{
  "positions": "rope",
  "qk_norm": false,
  "attn_scale": 0.177,
  "parallel_block": false,
  "init": "normal",
  "init_std_qkv": 0.0365,
  "max_grad_norm": 2.0,
  "warmup_steps": 200,
  "schedule": "wsd",
  "decay_shape": "linear",
  "batch_tokens": 131072,
  "doc_mask": true,
  "z_loss": 1e-05,
  "train_tokens": 522000000
}
Each number is 500 + 25 x the weight over the matrix's rms, rounded and kept within 0 to 999. Layers, rows and columns count from 0. Numbers have three digits each.

# layer 15 MLP up, 1024x256, rms 0.168, rows 530-555, columns 0-127
495493477502508488547479496530521451520492471486492452533480495485505481482498468508493492500493475513447491506543500529521505461477500546517491469485503498496513517516512462528502473491483516504508472529477502509538452482464490479542512517472512485531475491515474523538467531523493483525495454486503495457509509533510508475540507563515501498497533537495540456490504486497492531459501
480477500490470472524487504498534544481497481502545528457511486493458521532456508496523554524509486484491464509461496543527486476498508490555532517505452484480466427543449537512532480465483499479529527494527514475476518493500508485475488502517492504504499531463538467512541523478508523474511518560538522499549495538553518482473460485495518448456494504513494500514519504453488492491505
505521444468512482562524502497506493463447485498448457476534534459493503470493477472504501425509474527467545513466466484495534478509558527495466479519493501526441500523502476529538447474472518505456524473516518525497503487478521491454505503448529475494542463545545458546550525513464506526498497505491477472482508498482510482475504455498491492504530497518450508571486485540548484494475
501475525511534479523497497478491475498501542510490491494504498498474536502478523466546477500509520484509507481463518512494511503515495437539476475474467536506504464496505484506490538485508518510485501525497494535478511489463510563485439512483467485484473510500501438550507515489487525480510474545502546498484528502485485494497535504536524513499449502453494464471518491508494488488483
535479465490524517504534527547477559503511529492533494445480460517515521499475494519488476486482539507509521487496503524508482476496491526496498490432500551517483507480461491468509496471497491542475482537522483457519498541514555533493485494516480460531500506491507538496583518488480496490545465505478517488491499462514542502517502441501475516499495518536531525482482520512496522531536
517516464511463527520499511469496539482511513507485490513503470478498497481501467459539511450501501476502543536478535514497506488460461481510498466505453506512525520475465469504554535508464503515524477490531533482492507480542520532503505468507509469471522512508503477517527456512443546489508523485486532535467515543495534479511511485500507503462526547515431452470503503519481525491482
518516511506503483494463500505475508541508501513493530506518502506499506505491493491458519489557450491468511481477548485518498495502457446506476482489498466481436512525516503542476506523524470475520503504550527519507475498475497511507511503511510478527523512514475516460515506505499487504516515497506476481508473514515457514519455547521520517516504526525489512500513485459509544511503
485512463509518507534456481524515507498472450465497492519504497468509507506493529461517497518538468483457529485500484503517510499512526508494556547498510514497503465516526512498504493505475516482506496495522510521525469540481465502481489515521484500494509462512499464472476482482527512524492482536449459485539463471509497513455481492485496533532488479562456523496493518490497509435464
502511482530538499516475488498489504468507489479497464517473495429493485468512471559515493520551495508493471508511503487496497556506508522486473475501518506500524500487490462436476508462481457458502473523471511490474511538500536558466492493475502491531479499517506543510477486516493497536517500554530470469495479477495500531513494491537473523504432501483505509513501529517510517556525
484489481471563468501498495514499494525474516517513492515506496516495462482510492486505469481574505521425451509505537517510489503485479580501515475495483567535465520473453488494526521510500493505488512504491501506492490508491496503499492516439516517510499530464476480536472526482489499473496466497518465491507481484524483536520469503512463519473484526508554427508505509482486488485486
436488491516525508514484490506523494482488444493497487437497516512493541486475492460458516480532499517478503485453505501446476478478488498517495504468442492485530475476518490513481510497478518523484492514476494522510505538516485525508460527501510466529546466528491423481510488529497458462508492474536513476541461483505466506512512479530513540535435519478475509398534535485501491493497
513492483502518514490490516468518505487517466487516508525515475495479536501470463503457480485507466504503482546491510506487508510456517502465483526497486508506495476481524462444511514480534505551491520560461544497491493525534479490537459441491539504507535491507492541448524490482504513448535482514488487468516492497447503512523473498484491509503530527447471501514491490490513482466480
491509551473515504486485524514537521471526504512494493490455493531515483519505505472502525497496518521441509474505528500499512519492497535514513527518529493466503486534512472537519508468547502469536513462471500486453434504493531532497520511498504516496466498531513513510476486480493483497539548487552480510505501519525550469493487532538471467528486502437487518497533510540530532510480
496498477485520487476486547501522532503528505490514516483485508512530487512507498513500544481525521477510531507514457484467517514509484513465544506495528548496497526527532497485502489509517503491456459511509515476529486507566519491491519487513492531482520472508485509512483458532499480489491529502530473513512537447519541510472521510497516515486498462515530522501536475494505512503507
504509472520530482474502555507489486468480520445514486512448497465525500497508502445486480455474504477517473487537474562498530448473450509491519467502542474500537518504503486520497540452479522523523503472487572466552500511539476511523470564470490489518552495490485498499489516516484456478468496513508479509530497482522520485483480481481488495542534498476483533496490517438512519478528
516524506524529499505476508515528524569515492451472559457509514523519452504491490484477468502450503481499500482485501481495497507499463499493494508444417491480532509496482502492519493488520465519483514498496518541533512550512509493514516524497482462485482505465505499467503540479539484515521458579505548511511512454502487474498499466489488474496501518515524532504495497472490509496515
508517521481515504500510465521477491494470483550461516491531533437516467512510527503481476549500519515494483493514491469458513465530528514501522503509491500496530517488502471516462519515493532516510554422504485497467487517504460556493471491517495437493532473490458531487489533525541475533466471553508515504505501547555472473497515509521499510470510517472500471451522474503516514501583
479513494517533490516478497473518506527513541511474479487501521508492511581549493538494485531556496506475506498462500495492530499488517526502526541502493432499509477513536498487471446487464498489524496482504510493532494507522489480565504515509538511517519492509451497485511501524486494526501521495479497509507480492528517520513502462542503558535485485494503565477481547517494526483494
532518492504503496429524538571505472478507520511470520522479491550535440560503503468554494497529487505495520505513471482502523532507515493504472496511481550497512512488491486489510487506516467524463508492501527526498491487516496433490520532532492475537488524563496515495498497455442516497455530468508525481480543528484461434545491519503515518537513494511530507510450496472542516488453
495509537487534458506512512510526480475498487523483511506481523500508505499490463475513462557507478476484514486511513496496501494484512456509487489478469482489513510503526488537515474493503494540531531535474487520486507480504481514510479457492500504490496467529528501488499496520487528485496525502485499559505499499521519481500502426563488499512516467501511509495488481462498503478470
533524484497499534482479494498501446509536522512478486521537496513506459515533485553499513507507473466508504507500464510518538502487492518484486497504463537450514479494525510507517547489522482500522509525465499542501491489506521495494510499474443488512519500505516520507473473479456508445549512531476465509473528496526453472469511481512537490550454542463495505511507534524463519493529
527503481534511463466512515446531484520483517476508491453523494482502495540500508481452493485511528434481516545481480511509484470527500484578484498478516444507556468526493502517500467505538485456534561471526522533525522426479527531488499480432482529492532518519507542494480525499507517524513502484501500505551468527490493515484477497466475492480476458470506464473494491490522544523513
487546505483508510529497486487545496532481480507498519527525465483501499475500482499486485476476542472501491466537505479500542480481489541486513502480522504501484534505520472488517487499483485497514536488530466526499471486486513503488457453502473504484503484535504524485494492485485501498486460500475480472466511516495517521510502497461464499534501535517522526499496511483514498472476
509499528541509480526503482517478467491463494477525468460532515502516484484489508482503479480502441475523518529519463528504539528485472469506461494515494510511501517518488479509539528468544524467465521535477493526485472551490499500490477510474509494494496484496551491490532477509471498536490499531513506472504521464472511534509476509519491471520506503497519478519513509485498529512515
495496502477522507493506535455513522487530498489463517506510485516530512494492471462468559488528507507439507509497495496502489507502515514480512509477514515438485478555492533518470486513493518471473540468477470457479458453532476465534544576519540509503475579535544514532547516501459519510468476503424493583510551489454459530514523493468507490522481531464520524493454486507499490452481
470502507509509484457514473469591519511448499496514479504477500507492515519474480443512491521525513474500483505498499482474501511508475482503512537503476507511508469488498493470495494536552511558484521471540470518540497427492506518529498506507454521465492538433503503459507499444535548479513495449486518511503482489512495488549496527503466513512496496459473484487513495513481497518545
# layer 15 MLP down (transposed), 1024x256, rms 0.0833, rows 530-554, columns 0-127
474468513500479521493491512517487491482519534524481503498490496530450468496459508489525494493458477466500510514510480478497535509477526505512505494479479497530487529475517511461511495466486509513479480528506511501484476485548477517529462542499515520454498504505474497525489532477521504499483513530485492468530520503507499492541493516498471500494421501496502526472530465501483505506485
483488492494522533519521493442552502464513524493537440434527458490477510536512513512515512476498528521509503527481505505539470463496518494495486443514526508496524487531538522539521484472508470528454526523524529502479501485607490520493496476509481467491497499532476469551536456496499506490506491519496520506465483552523503539501490483507476493458513503502464479474545504491511487484497
513545563467501479509575478513477507515524562498493529511523519515513512487498479479497439471499484521495503500522495475467476494472486558498489441490498504501505495465508456508515527505476478499499485485522465562502493504513489550513502498482497501461499486492482531513504512479544452509461537458485434474489526491500493532487497534471477489489491503478511522513476499523530510475530
503489473481498550470505546497505492528493495490517464481457468530524507515493525528505448483520511496476493511490498474460486460488510497536487483516543507480494522467518509508504462489503468458438484506483496484515500451478535444492514451449451521491507498518512485466494507477516561514519524458502417466527516523498498502504526520539494530484524487491486468468514505507510466510511
511550478462498457450495535492504556501510526473506443506486494474504534469501484496480466511485556482486511493471518483501502510484481492498508488499485511490520544507482516509484464491490479477510484537504523471502515459535495465506489460533551490492502547466484495482502515498461515468471484481517495494535475504510489509507503485567514508504487510488554485505508547470537457493505
470479495472515504441483495508494502534540543539465488511478516506490503455508461545509500451504469519518484500487514496486564490503508490467529478485490489505487488501448498498512543483473494491504528492501512488494477520480511538488478518526456557523490496480494499534458465504513500500533527548505480521484508487515559495487504493516467505463513494449495458438488470458510491522504
539487521498501497485534508479472493481504471483462487503499439506501503483459493501468509505497473495528515514481496487500491510525531488489491479523523515521496537498472478495504515508544508480487506522522506517487537491518519497486508464486540509524505480497488470491489536478502502474489533519526481501528470498487516501478518502528521507482484507518437517498478473495477507519484
466514519542488539476486505498538519517477470510459485566489511530477468520537457493511552549471494487494516499497508548501517497507522563504519519488484497508521533485471532489508522478498489550451486488484524463515461525497479518470438456487502513451474494493555550492508508485511486495498554505487482439459470465506500485549499531497463455482493510513462509477546481479475518530537
528470477490541454521510522502478454496476506491456501525500562516490518542532484519531529503520485452476451491504495513516480501493529511498530426542502472465525464502554497453468455501495560496510479511500523498452516519443486488537499479533489498477484482519516536483492507506511479476478474489533475519479439470466502529506461512551485501471485457512486511533492491496491468544510
500501526515493481490482476477506532484459511453518529523526510487482518487512478489549481482502514497513476522532495479482479526491466462515519524500487468487516501495481504496519486517550500465499501487497492519507488462533491496484461519515499477478519496489470493493511452476503512482482510545478491495506490527538467537511445515487536452488510513512498514524559487484536515523527
522489509464474484522497512426492520497473431523510476474507464438445483474516525516492495495485461506526500511533527501498502534561454491517488431469534477510439502518524451515533527491558490481474489482484487495523505462538471476527497526447542492508491498519514555509519529509521524489528519498497474524474513533475480527538527510444491517501468483504572455495480543474492476495477
468500501489515504486495498532496550493510546469498496501448462503530422490508485478523483499473528500511519439454509545505496457473518525484489436473505462497523520523501529498489522479501503477511473497459489523510477483480466502475517552541447451531503514478498502531490471495485539527483453542496501503481497481479494519486508527520499477515453464521514466459526491483501494491523
496530516464489473514547505520489477528479517481510536482466488459501497522494494494474529530464503469463556496456535496510474506541481554511455507518517504534510521521499481540445477496513496544478522496552470500498505444469512474492549521522524492494477480521487477466560495455486524499531536532508501546498511491473508496511536478511514509498476438485502476452537530420522533471518
472470500498516545448482487485505505501529461536522502506521513498513496548503518493481487494471497490534488490521496516515462471522498528505508521466503489484498516493490499465536517531545499507518512509484503481494476519505499466526501513476504504533504494507480518522477487483460498490498481528472513521452490523461533485527535526492467458497513493481480522489519486491473488504469
474497510473478512464449514467499515505462498497514503473540506470488454501515496531520498484502514500496473520481531548491518537478551494467555504466496462483545482480476519515475504499480555494452465505475481437530478457497508508475487536540521506495487516414535504529478509537559456521488509521526520519480523524475504487460489494502505537497500506468521494452476518528481550467538
515508504499515464444494538469470529457492542488523459527506496463517567545486519493526475478493502509488476529499489479523510466487499526463501484488497482500479520487498467501487499542454543514494500510542482482500481432484465490485485497465522486458506474505505474501507515500508505475526513454506455499491459511501522487499517503513487482495486478491479503498455505509488464493516
496492527490525491511527508474491518480503519546521490499542548479543481525541487483484511522522525480484495504480494527524522450492508503528539527514519504505497502506494491528449503486508575513535506531557567476494477481485490490464484550490524478487533499536523484519512493506572506485472475498518479480498481484479443497495509510505526530514476501483549516545495502507531490500500
512464521486481536497517453488503493531496482520495481529505495476477490477499461500495491503507500483500492498536505472565572437498505467522493491482500504500498489444477556497452492455501505470477504486494505496513561481584496525480440488544472520474499477570518515508453489461516493531481552500537521460505539490496510490507444497505474479524516451546493482557527436488494503468507
539502526509505500497517532501479505515491493483504518521514517555500507529492471516498493477512495553463545496566525475418456519527518529513482493517503525505458523536527516511482527513523499545483507520499503501521543553525476528474508510469511519503496441525488511521509525490468502502494484467487562490480454504554472529511504523489480508468475474486530497484490485481529531461472
510489505503516535502521484483476538503485518497512468559491482500531505477505500496529492495454501521493500500475516495520458483511525497485462523491507524533519457494494478521487531466478505491502515461481526470499489496512484497494468476477493517527524521494502513443493490488494483517500503539524492508519469451497491524486490473507551493480512539514497463520511493501519468523506
513518498481516512512465480524512522525528519510498494500498557556515496499557494490494517522526499478488518455491511447466543503528496485504463491537495425440482479491509488512467504527511521456498516509486490525537492499470509489499517493493490534508476491490505503483516513477529496547512500486519450496484539521538504485481477522518495476447484511515546503553491521503502526497541
495505523506492545488497499533504520466453471473502508457505514519500487560483488520453525500494528485577588546506502536487505508526515446535529497473494482509501521550530538518475512513545509494479533511458523517506516513510521526475431523473454465534472486514518541528494476560463517504444504497531493485529520464541522470485457511483524499509497525501469478533458503493546478468463
511527525505498520498492488511466467519498468499492472491526501482485455504500527451526500500513532481524493465495521485463508509516556525456497524496508520530481483527495504527495512501490504503543516522504511498527501475462558479532517470513508520474469505479534532521514486500482491499514462500519502495534509507506517536483487472481493497485484498535524471497471477470503454531498
482492509479508479459476477528515496481543476520497476500486538478522494546500540500494498474504516475511470474529530478496459509496469495534510448489497510472489447498500521533525503488462501497484525500518494478497497491484472491501474466497508518502478512504482486473532504492489538449464531499482507480490494540493505528499492514512492478486490463471494485498495461534521492533505
485472526517467508491485534461479492473527469436504541510454503504490476510507470523498515479476498528518531496502473488486553495511504486527490482459494512538495496483494548499506533525485487489545513522468522493486505535534511524531509533491525523473474486495523483517467534473446541520433478464518548514499507517502501531482512534540525491429506494487497489522525485503509467505543